From a checkpoint of a small transformer trained on Wikipedia.
Training: a variant of Muon for these matrices, 562M tokens, 4176 steps.
Each number is 128 + 32 x the weight over the matrix's rms, rounded and kept within 0 to 255. Layers, rows and columns count from 0.

# layer 10 MLP up, 640x320, rms 0.0985, rows 608-636, columns 240-319
[[171 170  74 173 107 156 120  75 134 135 120 162 123 137 122  59 144 120 168 189 120 171 102 146 103 129 159 123 130 156 125  97 109  81 168 160 127 118 167 100 163 181 185 124 147 141 142 111 148  92 137 161 145 126 133 141 125 161 150 114 107 126 123 113 182 125 105 136 158  89 128 147 175 138  60 178 103 142 108 166]
 [ 76 140 132 148 167 123 172  79 134 113 148 136 117 150 126 135 136 126 129 116 146  91 120 179  80 122 120 116 158  89 124 108 110 137 195 186 123  41  85 141 136  95  71 143 150  88  95 182 136 106 158 178 140  92 117  93 171 115 160 143 106 111 108 134 153 123 111  85  85 132 138  92  96 173 171  84 142 135 122  87]
 [147 114 170 145 105 121 113 163 173  93 123 144 144  98 138  55 176 176 185 100  99 114 117 140  88 103  77  91 153 119 119 109 135 118 146 112 109 149 163 105 160 102  57 146 120 161 136 103 116 165 101 162  89 129 142  83  85  81 147 159 163 159 142 125 129 133 142 125 159 156  81  80 147 135 121 170 129 159 128 162]
 [133 169  74 119 157 107  85 149 154 116 123 123 148  72 186 105 144 119  73 112 149  71 175 130 178 127 184 101 107 189 141  89 108 124 104 196  90 149  69 122 130 162  75 149 129 141 141 161 106 100 129 187 159 153  97 132 172 139  89  92 133 144 131 140 181 108 150  87  94 146  73 109 103 116 117 123 151  92 132 138]
 [125 144  88 165 114 139  88 155 121 150 179  58 103 116 136 103 154  61 128  82  29 164 190 161 121  76 113 107  84 147  78 122 120 144 108 106 161 167 131 140 124 168  91 163  95 124 110 133  94 126 151 140  76 192 122 131 162 194 128  61 106 134 156  76 165 106  83  93 230 107  95 134 101 139 134 111 174 119  83 116]
 [156 106 111  79 134 104 104 115 149  75  70 155 150 205 147 179 134 145 152 148  86 149 105 132  75 161 143 147 112  85 126 148 148 169 176 155 123  96 160 113 136 109  85  96 130  93 119 165 148 136 136 181 121 111  80 141 167 100  86 139 144 133 163  76 158 164  92  61 153 123 165 173  93 128  92 122 127 132 174 178]
 [110 103 139 138 130 169 120 106 125 128 100 164 146 148  72  86  95 191 130  93 169 122 195 144 120 182 135 115 121 108 195 157  89  75 166  29 125 160 130 184 129 144 147 182 150 130 212  73 120 112 144  80 129 167 124 180 174 182 164 110 101 165  97 145 109 139 145 117 137 122 136 126 131  76  96 140 152 115  99  68]
 [ 81 126 109 124 179 117 158 115 113 105 122 108 163 121 126  70  84 172 138  97 135 177 127 136 132 131 155  77 123 200 176  97 143 120 170 129 123 118 145 154 164  94 176  97 120  87 132 143 184 110  81  49 122  48 136 162 125 145 120 116 141 107  92 136 149 133 147  91 118 123 154  95 154 141 153 137  99  91 169 156]
 [174 152 161 159 122 113 182 114 117  88 129 143 156 113 173 177 121 128 104 152 182 109 122 146 194 190  83 108 117 138  86 117 148 106 158 137 146  91 122 130 114 145  95 108 122 145 168 148  88 123 164  86 142 123 123  39 158  91 143 110 152 186 193 111 105  93 102  98 108 172 146 153 139 148 151 132 109 120 136 139]
 [100 164 105 157 135 138  84 140 214  97  95 184 119 117 104 123 112 142 107 161 172  64 141 181  79 144 178 110 124 130 156 184 125 134 138 131 171 107 127 213 149 148 115  72  82 135  77 145  70  99 112 119  80 112  88 136 178 154 110 158  83 144  99  98 140 154  76 156 139 131 145 151 104 130  81  90 124 155 160 107]
 [118 129  85 177  57  95 167  80 217 160 122  90  80 133 141 141 123 225 102 151 161 171 113  87 126 129  98 174 142 168  77 147 183 137  87 105 163 152 128 124 116 121 125 123 113 129 125 128 116  88 158 133 201 122 143 160 159 103 163  93 156 101 189 162  88 151 144 199 164 190 161 135 153 133 227 175 109 132 125 105]
 [125  77 132 118 130  81 102 130  97  48 138 212 129 200 150 142 161 133 126 133 107  96 100 118 160 152 174 158 117  89 106 121 147 121  93 155 121 142 189 137  73 184  92 122 113  92 151  78 129  79 101 102  84 147 129  64 182 111 133 169 106 105 105  98 121 136 111 147 164 152 162  83 107 129 149 128 108 154 172 147]
 [137 168 133 129  92 152 128 117  85 114 156 132 148 114 184 132 147 104 133  97  87 123 125 163 105 135 109 138 113  77 119 103 163 119 171 108  99  92 128 112 181  85 111 132 171 167 126 158 135  94 108  31 148 157 155 156 173 122 140 159  97 115  57 151 152 145 109  88 131 129  80 163 151 153 125 105  96 110 137  89]
 [146 140 158 147 125  83 122 150 153  77 100 138 135 115  90 120  76 137 169  59 126 182 139 126  92 127 109 183 124 114 186 159  70  91 150  77 102  92 147  51  97 157 122 191 120 106 107 167 164  80  92 161 169 165 125 135 103  96 165 138 148 107 125 140 144 168 132 180 151 125  46  77  79 199  84 108 114 136 116 150]
 [124 127 113 171 153 177  54 191 125  97 194 153 150 147 136 129 149 126  91 149 158 157 106 153 184 143  78 136  70 146 108 157 173 183 149  87 122 115 193 180 125  77 116  98 112 165 135 117  96 179 146 125  61 202 180 186 128 163 108 129 193 134  98 101 175 109  46 149 154 106  92 179 113  95 151 155  78  71 112  10]
 [ 86 157 122 163  92 116 109 191 149 130 176 101 177 150  74  84 109 108 108 171 132 113 224  89 118 124 171 172 137 135 165  83 132 164 147 176 112 194  34  89 167 120 113 121 103 135 143 119  56 136 176 101 126 137 130 163 108  87 183 120 151 255 203 155  97 126  62  56 143 139 147 144 146 128  85  73 114 135 143 149]
 [123 101 115  87 158 145 152 112  67 121 140 166 150 120  88  77 203 147 135 121 138 124 165 156 119 179 185 115 124 167 180 117 198 112 112 159  70 144 137 138  94 118  78 116  90 152 173 122 148 125  72 160 161 162  84 160 108 108 154 183 145 123 124 138  79  99 128 128 195 122 144 114 172  95 150 194 133 112 126 129]
 [131 191 114 155 150 174 137 172 147 122  88 104 103  93 114 117 145 108  79 137 157 158 145 154 115 146 137 111 171 142 112 118  55 127 133  86 120 119  50  76 105 118 131 162 127 145 125 155 148 143 113 145 188 182 174 114 161 104 121 149  98 141 150 172  92 219  85  92 131 180 166 184 157 150 114 117  65 138 181 114]
 [162 164 123 141 119  82 132 174  75 152 137 121  95 144 163 106 163 186 142 100 139 141  70 132 101  55 105 105 124 138 139  85 126 150 172 142 112 165 127 113 169 146 141 137 176 118 105 134 113 120 131 152 159  61 119 155 143  75  80 133 146 111 150 110 116 115  89 119 118 167 125 153  99 105  92 175  73  98 113 114]
 [ 98  98 129 149 108 156 113 107  99 151 128 120 163 181 103 117 129 135 137 115  96 165 123 176 117 167 123 127  81 129 140 161 104 154 122 122 155 174  84 119  90 157 138  89 136 139 120  80 137 179 156 122  96 137 167 141  81 187 153 181 140 176 128 154 133 148 105 131 124 132  97 116 110 134 114 140 115  52  80 133]
 [123 162 121 167 128 124 121 150 142  99 119 106 107 142 159  32 125 123 143  88 159  76  93 134 156  86 122 149  92 128 204 149 123 140 107 155 103 132 116 153 124  92 156 126  78 116 122  88 110  90  97 199 135 135 153 133 113  69 130 101 135 220  86 161 138  47 125 175 168 131 172 166  49 197 120 137 148 106  86 113]
 [168  47 144 139 106 163 183 165 102 161 167 101 167 125 189 156 141 131 144 195 152 146 171 130 108  95  80 100 120  80 100 142 148 103  78 140  74  84 109 119 110 177  70  52 135 115 133 136 205 169 121 154 139 177 124 148 154 120 142  96 145 129 150 149 140 127  49 154 189  74  57  63 122 111 123 222 169 129 125 126]
 [126 128 123 135 109  81  75 151 148 111  69 141 112 132  95 185 110 123 133 100 127 137 104 103 147 127 151 103 143 144 116 147 147 120 131 111 132  85 156 109 143  98 109 105 129  89 125  75 118 138 125 135  94  90 134  92 152 167 172  77  94 139 110 155 143 133 125 148 132 147 110 163 129 110 139 111 121 143 171 180]
 [147 110 118 146 184  99 144 145 138 119 108 164  81  84  67 152 139 100 152 159 129 182 127 144  84 107 104 166 152 131 139 137  95 100  96 126 179 131 134 140 221 143  73 155 134  90 164 120 165 124 157 156 178  89 128 126  97  83 135 175 151  82 149 178 182  90 139 107 142 158 109 144 130 174 111 139 153 151 127 135]
 [113 133 136 124 108  91 160 157 128 135 141 138 132 149 101 184 126 109 148  61 120 123 114 137 106  76 126 125 108 121 113 132 106  99 119 121 134 109 157  96 183 133  97 103 122 126 132 128 105 101 116 167 125 121 107 143 121 133 134 151 215 126 140 153 141 141 144 179 147 136 166 104 155 179 137 154 129 144 171 122]
 [163 146 164 109 120 127 122  69  53 123 143 133 142 221 124 154  86 182 102  89 150  65 107  89 119 108  77 169 154 175 152 154  97 169 126 111 192 122 130 157 147 152  72  93 178 138 165 111  58 119  73 131  97 148 137 118 148 120 112 143 131 122  94 151 160 167  84  99 117 124 141 186 142 101 144 156 124  92 149 183]
 [108 131 109  91 163 119  98 136  99 117 156  79 145 168 158 161 175 147 163  90  88 151  97 167 117 117 123 123 108  87 124 169 119 127 143 110 136 178 135 159 142 116 169 151  67 105 120 115 156 148 118  95 134 128 114 126 166  72 132 128 157 135 140 105 140 102 126  84 129  92 150 126  94 157  80 138 139 101 151 127]
 [121 135 121 127 119 128 116 126 123 130 137  96 175 156  69  75 164 126 104 128 178  85 136 142 119 145 217 104 167 150 124  92 133  58 121 111 129 155 154 155 124 105 225 179  96 129 130 138  74  67 115 116 148 114 111 107  94 169 111 107 160 105 124 138 151 157 127 167 114 145 133 144 123 116 120  84 116 144 162 153]
 [179  95 140 182 160  92 162  90 173 130 122 151 156 119 128 148  82  97  84 189 118  85 147 111  93  86 121 115 123 186 129  87 139 135 136 142 212 137  40 156 187  90  54 107 153 112 164 192 148  79 136 115 124 169 128 140 141 149 124 153 156  64 161 116 195 143 132 103 146 116 129 123  71 125  78 130 167 103  57 120]]
# layer 10 MLP down (transposed), 640x320, rms 0.089, rows 608-635, columns 240-319
[[137 115 188 145 119 117 140  65 161 104 147  80 139 138 128 179 168 180  71 140 148  97  93 185 108 109  87 116  99 120 167 124 115 130 112 126 173  85  84 181 142 107 125 153  80 145 121  96 143 124 126 138 109 110 130 123 137 167 138  94 104  78 118 150  83 110 108 169 115 141  83 161  82 142 107 130  78 106 113 129]
 [208 113 116  99  98 104 122 138 152 177 146 171 148 189 168  68 196 110  91  27 184 102 122  89 114 103 153  72 195  78 184 105 128 102 146  94 126 114 130 100 128  88 132  56 137 159 147 119  94 153 154 100 106 166 124 164  85 146 153 125 122 134 198 142 148 105 184 137 158  70 112 143 156 118 133  97  67  90 108 150]
 [ 98 114 133 149  90  98 151 115 168 161  89  81 123  96 196  97 124 105 103  99  93 127 120  87 123  89 131 101 149 140  99 132 197  61 101 131 112 135 174  86 107 125  91 104 135 154 133 151 116 136 135  85  76  81 132 176 155 148 177 100  97 147 163 117 165 134  90 119 162 131 112 158 121 142 136 140 134 116 102  60]
 [118 140 114 198 118  98 100 162 118 184 174 118 101 152 124 104 154 164 109 143 147 157 182  95 191  97 125 130 102 169  83 124 120 138 124 101 146  90 138 131 111  85 111 134 174  91  96 129  83 169 116 130  94  63 140 176  36 123 151 114  81 139  93 120 148 149 131 190  85 116 162  95  91 137 163 121 124 151 142 153]
 [ 91 121 168 144 129 139 115 127 151 197 153 107  87 171 114 157 128 120 118 142  97 166 212 118 169 158 179 187 139 105 116  91 124 106 111 101 132  97 146 131 130 125 150 123  93  75  56 148 119  95 123 132  98 125  91  96  68 119 116 115 139 122 159  81 102  91 163 112 103 142 142 172 124 168 121  97 153 118 106 154]
 [150 135 115 147 158 174 132 130 133 120  74 145  88 164 149  86  74  35 127 126  89 136 143 115 156 104 166  86  73 162 160 102 160 203  84 130 152  90 155 125 161 120  81 113 142 194  79 137 203 147  97 113 176 116 103 134  89 128 115  92 156  99 172 178  91 132 136 133 129  77 168 188 120  79  63 120  82  84 129 120]
 [125  77 121 147  92 105 124 142  98  84 115 142 127  94 137  96 133 123 145 143 148 165 110  93 130  97 120 134 154 163 104  95 165 105 114  83 140 104 161 139 116 128 126  52 142 122 138 177 133 124 187 148 100  94 103  98  91  95 132 124 147 106 123 136 131 152 141 148 117  84 162 109 118 155 137 145  92 116 116 105]
 [150 143 140  91  84 156 147 118 134 163 147  94 134 146 107 139 143 143 113 100 130 105 141 109 102 135 121 192 102  83  55  62  92 162 135 151 166  88  96 162  77  99  76  71  99  94 154 182 140 186 127  64 115 161 146 165 155 133 166 133 146 183 103 105 162 125  99 138 144 153  74 133 171 142 127 166 145 171 183 140]
 [155 117 144 146 165 150 130 171 111 105 147 127 138 108  84 167 124 182 149 162  99 133 169 107 131 179 146 149 128  88 140 125 141 164 152 136 107 118  89  88 117 130 161  98 140  87 130 114 136 132 139 150 141 199 106 172 112 174 143 123 146 148 122  78  78 108 199 123 140 127 147 145  98 140 131 148 166  80 223 145]
 [ 92 129 136 126  94 170 111 154 195 133 101 135 133 156  99 115 117 138 146 114 125 177  98 114 109 135 139  50 115  76 143 169  86 134 123  36 172 136 133 186 137 189 178 254 113 177  36 120 127 123  81 163 153 187 131 130 122 106 135 154  87  81 154 113 123  98 128 166 141  99 133 172 119 114  79 135  91 140 113 116]
 [141  76  87 138  77  95 100  74 139 100  65 154  80 171  98 126 165 108 111 205 132 129 133 154 116 112 122 140  82 158  81 123 133 134  98  64 175 163 157  89 103 153 111 135  97 156 137 130 113 151 172 185  90 158 128 119 149 108 130 119 124 115 104 107 134  99 142 116  82 175 127 220 191 146 105 144 136 146  86  74]
 [159 193 134 133 134 128 131 113 130  93 137  99 164  64 119  63 106 156 103 177 121 144 118 172 168 187 155 133 146 173 150 148  97 119 153 132 124 115 129 110 142 122  71 102 152 218 118 159  76 108 138 128 182 152 100 136  84 172 132 160 111  84 122 116 143 100 104 139 140 186 129 149 171 103 134 133 167 132 138 106]
 [134  48 131 149 129 169 105 167 127 111 119 134 145 128 133 132 186 143  84 114 105 147 201 132 117 148 140 151 168 147  99 106 110 143 113 174  94 161 140 146 139 116 120 132 123 138 134 151 127 165 139 129 137  95 118  76 157 134  86 124 168 137 172 151 142 174 106 122 104 147 151  92  69 155 115 122 131 165 168 146]
 [107 150 137 154 181  90  72  48 169 131 133 160 142  85  89 130 134 146 107 129 113  90 136 130 188 134  55  79 180  45  65  88 124 138 115 115 142  78 150 134 142 109  94 117 123 124 155 128 172 186  84  98 128 129 177 142 141 144 155 156  76 129 112  84 131 155 151 160  93 170 119 165 126  80 121 114 161 109 120 159]
 [161 172 127 139 113 119 131 219 108 132 124 117 103  99 147 130 146  62 181 172 178 156 129 143 106 101 118 114 103 136 164 165 159  97 172 122 108 101  86 156  76  81 123 116 126  85 148 121 102 127 110 153 146  88  84 167  72 181 104  98 110 148 134 137 121 106 134 137 105  75  90 118 119  65  91 104 121 135 167 156]
 [ 76 179 146  97  87  69  39 125 121  25 154 127 139 113 176 154 135 157  83 149 134 107 114 161 162 140 175 144  93 144 148  99 105 128 162 202 178 155  63 164 171  73 163  88 156 191 183  82 155 123  97 107  52 148 206 121  76 159 155 148  98 208 104 111 126  85  54 131 133 161 118 165 104 166 122 128 172  98 141 143]
 [135 195 137 128 184 149 137 153 116 111 123 116 132  87 101 109 123 114 121 129 123 145 107 162 125 121 132 152 123 121 119  91 152 132 143 129  77 174 103 143 116  98 128 122 111 116 115  72 145 126 145 116 101 108 136 148 173 151 161 118 165  82 108 163  86 140 158 104 110 153 105 123 148 109 149 119 165 148  95 107]
 [185 154 123 111 129 124 167 204 160 171 115  82 119 135 146  87 115  77 178 178  90 191 130 123 136 131 120  89 114 135 111 211 152 100 102  98 145 132 118 123 136 116 148  86 134 104 151  90 109 164 126 127  87  80 164 142 196 106 102 154 102 116 128 183 168  97 171 121  81 121 123 105  57 163 127 108 160 192  83  99]
 [196  95  92  95 183  82 113 134 142 101 108 162 133 118 134 156 108 100 104 150 202 127 154 152  80 128 134 173 144 142 146  94 101 173 146 188 232 100 147 107 142 119  74 132 148 173 106 140 111 176 162 101 145  89 168 146 114 122 176 110 181  67 152 102 165 123 104 121 175  90 111  90 149 153 129 124 124 105 144 120]
 [108 118 115 130  59 176 150  96 133  94 130 154 138 158 161 129 119 105  92 151 113 113 125  97  81 146 141 123 134 173 181 108 188 127 172 161 149 108 176  96 161  70 174  41 203 145 157 129 179 130 100 159 153 102 107 133  83 131  87 140 111 110 160 110 145  64 100 108 131 160 164  73  86  86  88 171 142 166  90 140]
 [ 89  89 171 119 143 136 131  70 190 158 133 121  91 187 140 148 102 126  91 147 134 168 121 145 159 149 105 112 124 181 138 110 107 107 100 106 154 136  59 122 156 137 203 126 171 144 121 178 136 162 150 104 113  82 171 164 188 125 175 140 144 148  86 130 189  75  88 145  89 152 112 120 112 112  91 187 128 132 126 138]
 [ 65  53 114 103 157  64 117  79 168  93  96 109  83  66 120 183  98 125 127 162 153 169 124 163 126 122 100 128 108 156 127 118 230  84 159 152 186 145 206 173 101  79 124 141 149  64  80 107  99 124 126 138 102 119 143 149 128 149 108 111 109  99 137  92  86 157 137 102  76 146 174 126 127 154  73 155 129 111 134 120]
 [141 102 147 116 174 145 163 197 138 102 126  96 168 118 124  86 115 123 130 131 150 146  77 109 104  73 110 155 160 184 151  90 131 153 159 106 139 177 147 105 196 182 114 102 108 110 121 103 117 138 160 112 171  80 105 158 175  71  96 129 157  93 141 112  94  98 113 104 130 110 103  98 112 140 152  96 143 112 127 126]
 [ 95 115 127  80  97 137 124  98 133 132  94 202  84 116 120  94 163 114 178 131 127 151 135 143 101 104  68 153 121  69 159 134  97 100  70 145 178 134 111  71 205 180 128 151 171 142 132  91 133 130 102 111 157  31  77 161 133 119 140 135 152 106 111 161 142 101  71  85  96 120 134 154 139 148 137  92 171 101 137 102]
 [128 107 139 135  96 135 129 115 134  69 115 119  77 112  89  96 144 134 106 207  47 165 210 106  81 183 157 114 132 114 118 127 115 158 142 167 107  67 141 100 134 136 142 147 129  93 164 146 121 105 129 141 117 192 158 160 101 101  99  48  75 145 101 129 142 115 123 131 132 138  91 129 115 105 191 142 151 107 123 135]
 [166 173 141 108 132 160 123 197 116  98 169 113 153 149 158 102 117 105 132 119 108 123 146 158 149 115 142  81 132 133 129 111 111 152 140 144 110 130 167 107 201 144 135 141 173  91 170  91 158  65 105 120  93 145 119 120  87 171 146  84 126 137 154 128  90 146 100 102 170 127 106 109 146 158 135 129 169 160  92 172]
 [134 130 104 100 122 128 125 100 151 111 101 167 134 118 113 109 135  93 174 169 146 126 114 158 152 142 153  76 133 142 104  99 143  74 117 108 150  71 120 141 104 126 147 127 116 154 190 111 141 104 171 148 137 134 151 160 139 104 150 133 125 145  97 129 126 114 140 132 117 110 108 107 151 151 169 136 108  89 163 156]
 [172 163 131 138 122 133  27 138 103 170 153 112 148 144  66 139 150 168 129 124 129 134 104 128 153 109 115 163 143 114 105 137 117 132  81  86  62 151 119 112  75 114 163  96 142 135 159 194 119 123 114 126 177 139 182 165 101  76 113 135 147  64 138 159 158 159  95 162  60  80 158 180 117 109 113 145 102  96 147  94]]
# layer 10 MLP gate, 640x320, rms 0.0944, rows 609-636, columns 240-319
[[191 101 180 171 177 105 109 124 136 157 110 139  78 107 176 100 181  75 117 125 137 127 161 138 158 120 147 174  97 136 121 149 174 127 118 168  84  83 146 174 114  69 207 120 137 113 146 156 204 115 143 127 116 140 153 135 154 104 150 177 165 139 178 138 198 104 135 128 149 120 147 122 125  99 148 158 185 106 172 127]
 [158 111 124 123  97 132 155 177 123 105 114 139  78 146  82 150 130 121 124 175 183 147 119 131 151 145 133 186  29 115  97 105  87 128  77 166 145  26 150 101 126  97 118 101 148 115 118 132 137 111 105 106 159  77 103 195 117 137 108 162 147 134 150  97  92 160 116 117 179 141 126  82 156 101 156 121 161 125 196  90]
 [116 121  89 132 144 192 177 118 201 108 161 130 164 167 107 116 122 162  32 122 144 168 156 139  93 106  79 135 106 108  89 189 114 152 108 159 142 125 128 112 111 136 154 106 123 130 166 122 120 142 124  97 132  71  85 146  63 148 133 140 197 166  76 169  68 127 129 122 174 122 136 128 166 159 106  79 144 159 160 133]
 [174 126 140 123 176 193 128 146 136 127 179 193 128 127  74 144 105 117 170 138 187 110 127 110 113  92 112 155 108 116 114  74 118 176 175 120  76 122  95 182  97  57 117  79  85 123 138 121 122  82 117 112 133 120 145 112 135  83 145 171 142 148 144 168 115 158 125 139 126 100 108 155 167  67 113 123 179 170 193 172]
 [151 154 124  99 154 123 134  55 143 132 118 104  99 173 150 185 167 118 147  97 125 177  94  93  72 114 153 143 141 108 134 139 157 174  87 187 147 165 114 137 126  91  94  99 153 124 126 126 142 101 189 128 114 104 108 112  48 120  97 149 131  81 140 168  95  75 138 110 105  93 181 159  90  99  55 123 144 127 127 148]
 [176 148  87 123 132 119 104 148 153 168 119  56 167 118 166 137 103  90 152 152 100  84 133 130 140  98 129 148  64 128 144 106 175 119 127 116 158 149 160 151 121 152  88 107 100 123 131 110 168  49  81 121 112 102 169 164  86 132 134 135 100 109  91 128 135 127 105 104  87 197 145 120 171 141  95  50  72  89 113  88]
 [114 128 152 137 154  88  34 102 170 152 101 164 177 147 106 120 137 105 147  92 108 202 168 133 129 105 103 132 180 162  96  64 133 173  93 130 150  89 122 167  82 118 126 172 128 116 124 106 126 110 161 118 116 149 128 145 114 131 121 156 148 120 117  79  72  90  70 100 159 102 132 148 166 174 181  98 207 159 125 154]
 [178 102 110 168 163 203 126 180  59 137 100 103 100 177  99  68 117 108 131 129 153 127  91  90 181 135 180 166  91  68 134  93 129  62 119 183 138 129 176 138 106 156  78  85 124 129 134 125 116 164 111  88 114  68 121 152 129  98  98 133 128 124 139 114 129 150 158 158 137 142 159 153 143 193 106  45 149  45 133 118]
 [144 167 116  99 114 153 137 134 111 159 147 104 114 131 155  93 138  98  69 138 124 145 130 183  66 150  85 186 181 141 175 139 135 146  93 165 110 136 141 120 124 144  98 128  87 131 151 142 142 177  94 174 137  74  94  73 107 159 129 170  89 178 109 148 192  99 143  96 151 133  76 164 126 157 132 136 209 159 177 108]
 [107  82  85  72 193  84 104 165 127  89 107 113 159 189 127 122 148  98 138  56 137 118 115 151 134 147 134 101 147 144 183 134  93 117 163 139 115 189 149 100 126 142 185 109 117 112 148 157 197 139 104 160 140 160 161  81 124 104  94 175 133  84 109 104 166 117 103 155  99 136  95 107 147  67 141  70 154 108 135 153]
 [ 85 135  94 194 184 115 110 177 135 142 110 130 122 102 111 109 110 138  97 173 115 137 139 163 129 146 149 189 105  76 120  87 151 146 129  97 127 120 111 130 126 194 108 121 160 163 155 140  92  98 100  83  79 137 121 118  59 147  70 155 120  78 111 133 139 115 109 116 179 122 105 188 171 111 150 131 130 129  89 146]
 [163 151 192 136 128 106 112  77 107 165  80 151 146 185 122 174  69 157 159 101  46 166 126 140 125 158 147 172 115 105 126 122 148 144 126 140 124 157  95 115  77 161 114 137 154 122  61 117 166 156 119 177 151 151 113 113 143 176 108 116 181 134 136 135  95 116 128 151 116 160 196 139 137 174 105  99 123 146 166 101]
 [146 137 154 181 141 157  54 147 160 174 164 101 170 111  85 154 139 111 142 112 147 164 187 176 118 126 171 172 124 118 133 147 136 135 119  90  97  41 130 102 125  61 118 168 137 102 140  90 126 133 102 116  87 178 104 221 127 144  94 139 182  89 146 113 189 114 181 126 177 162 137 130 207 121 140 127 102 116 135 113]
 [171 158 141 110 147  36 121 158 157 113 159 176  98 147  80 137 153 100 114 128 126  87 117 151 153 130  98  92 138 112 129 130 211 150  84 108 138 129 166 167  71 116 179  93 118 126 120 143 153  59 124 151 102  92 130 222 121 118 189 134  83 147  92 117 127 110  95 148 173 139 130 102 117  79  93 124  83 100 129 115]
 [165 133  94  85  74 100 179 102 187  70 173 170 130  50 180 159 163 102 180 212 114 127  96 160 170  88 146 163 119  85 107  96 134 112 147  98 151  94  78 104 177 165 175  78 180 108  98 168 108  37 181 143 113  75  94 122 105 126 106 104 169 131 123 132 121 165 156  98 111 191  91 118 103 132 111  88 140 151 199 104]
 [146 120 118 118 175 120 130 159 165 180 110 134 114 166 135 152 163 130  80 140 132 130 149 105 139 148 113 120 142  91 136 125 140 135  77  69  94 112 162 151  81  98  76  90 126 136 121 100 150 217  95 128 122 136 116 169 114 188 162 130 171 118 174 119 134  89 163 141  77 176 117 115 113 126 125 133 142 192 130 121]
 [192 149 145 130 128  91 166 126 107 151 102 145  51 117  93  95  91 153  73 115 138 168 120 121 159 157 117 119 121 106 152 145 147 134 128 130 121 108 134 115 135  99 155 110 124 142 146  90 137 165 113 144 133 110 153 153 177 161  84 133 154 129  85 174 109 192 165 177  46 104 150 179  97 164 134 103 150  31  98 133]
 [144 145 187 176 133  84 115  97 167 139 128 145 126 177 106 143 147 141  84 197 109 127  85 124 116 119 145 156 181 130 156 164  82 155 137 120 100 147 138 147 148  98 156 112  79 127 151  95 166  48 102 140 167 115 148 145 131 121 108 149 125  92 117 135 114 155 171 123 162 129 104 107 128 115 100 124 108  86 102 103]
 [ 55 107 132 136 196 116 119 142 128 134 125 160 111 148 171 130  60  95 126  84 165 144 178 108  99 114  80  97 165 123 180  96 186 132 117 158 143 186 151 117 176 140 140 165  87 164 135  81 102 164  95  79 113 129 138 131 162  51 175 181 115 115 108 152 159  80 162 161 122  75 132 117 178 178 184 137 126 165 114  89]
 [137 101 189 100 145 105 169 119 153 140 142 150 157 169 130 137 170  74  95  98 123 137 141 121 155 127 118 181 133 103 125 146 126 143 133  74 137 128 104 161 129 148 139 134  97 137 108  74 149 108  77 133 125 130 160 141 166 180 139 155 120 143  89 153 147 104 144 124 163 136 155 108 187  91  75 151 109 178 131 116]
 [167 159 129 119 141 178  79 132 121 132 120 101  89  94 184 129 149 144 120 146 108 181  83 131 150  85 135 170 146 126 104 134 100 132 138 168 136 156 127 173 166 107  65 144 164 102 118  88 120 114 126 134 100 126 139 123 115  71 116 172 104 116 123 125 164 116 109 137  92 162 137 123 120  99 143 133 133 103 149 141]
 [190 126 142 117 116 133 100  91 187 154 103 137 209 165 107 120 185 129 118  81 177 101 120 128 112 128  47 153 124 110 141 106 126 133 167  93 140  96 181 193 206 151 170  86 165  96  64  99 115  86 125 105 154 144 134 137 177 146 184 188 144 129 105  88  83 136 144 114 137 131  85  85 113 131 149 112 120 135 154 144]
 [156 146 129 138 110 144 107 129 101 125 112 135 141  94 123 137 111 138  91 137 119 157 127 102 123 149 120 128 156  90 152 144 132 176 164 125 176 107 165  83 175 100 148 133 172 156 164 160 138  78 106 169 112 182 101 110 102  97  84 117 154 120  94 112 138 113 114 146 124 109 165 180  77 179 150 191 223  83 145 128]
 [173  81 114 130 154 108 154  89  83 128 141 159  87 105 137 115 114 120 179 103 111 127 174 164 142 182 123 158 141 101 139 142 105 194  79 167 174  89 165 144 137  98 122 201 130  82 115  83  78 171 163 194 134 202  81 185  82 131 159 154 154 182 118 120 137 186 142 104 114 160 133  72 146 132 198 164 114 140  79 189]
 [102 178 132  87  92 124 165 130  83 145  99 171 130 156 132 168  95  95 144 119 151 131 177  90 138 153 129 135  75  64 152 172 130 134 161 170 108 146  98 122 173 138 120 102 201 145 158 144 152  79 104 125 177  63 124  69  91 161 101 173 122 207 126 120 118  89  93 157 146 125 169  62 162 169 146 143 204 102 146 120]
 [161  80 141 125 137 149 131 140 120 130 149 131 138 106 133 163 108 167 118 129  93 147  94 122 102 159 131 105 150 120 171 140 126 142 134 111 174 143 133 151  97 149 105 135 114  94 116 111 136 166 113 174  95 143 146 115 157  88  96 131 123 138 139 131 142 156 147 139 130 125 143  42 155 116 151 148 134  90 131 114]
 [ 98 124 173 102 127 151  96 144 156 105  79 130 108 109 160 152 141 143  66 144  97 154 154 138 112 128  84 160 111 141 101 107 125 141 113 128 105 115 102 167 130  97 111  68 138  63 124 106  91 139 107 143  81 151 106 151 169 108 110 125 115 147 138 173 134  51 119  80  78 177 145 173 110  81 127 176  93 111  80 128]
 [167  99 132 100 161  77 164 127 139  76 136 201 134 131  63 233 112  95 126 163 106  92 132 105 126  93 141 130 142  99 113  69 126 100 101 129  98 136  84 140 163 130 105  82 128 142 121  95  88 188  70 154 200 200 131 108 194 109 151 161  88  51  70  44  99 155 188 138 208 103  96 142 142 155  64 150 168 131  66  96]]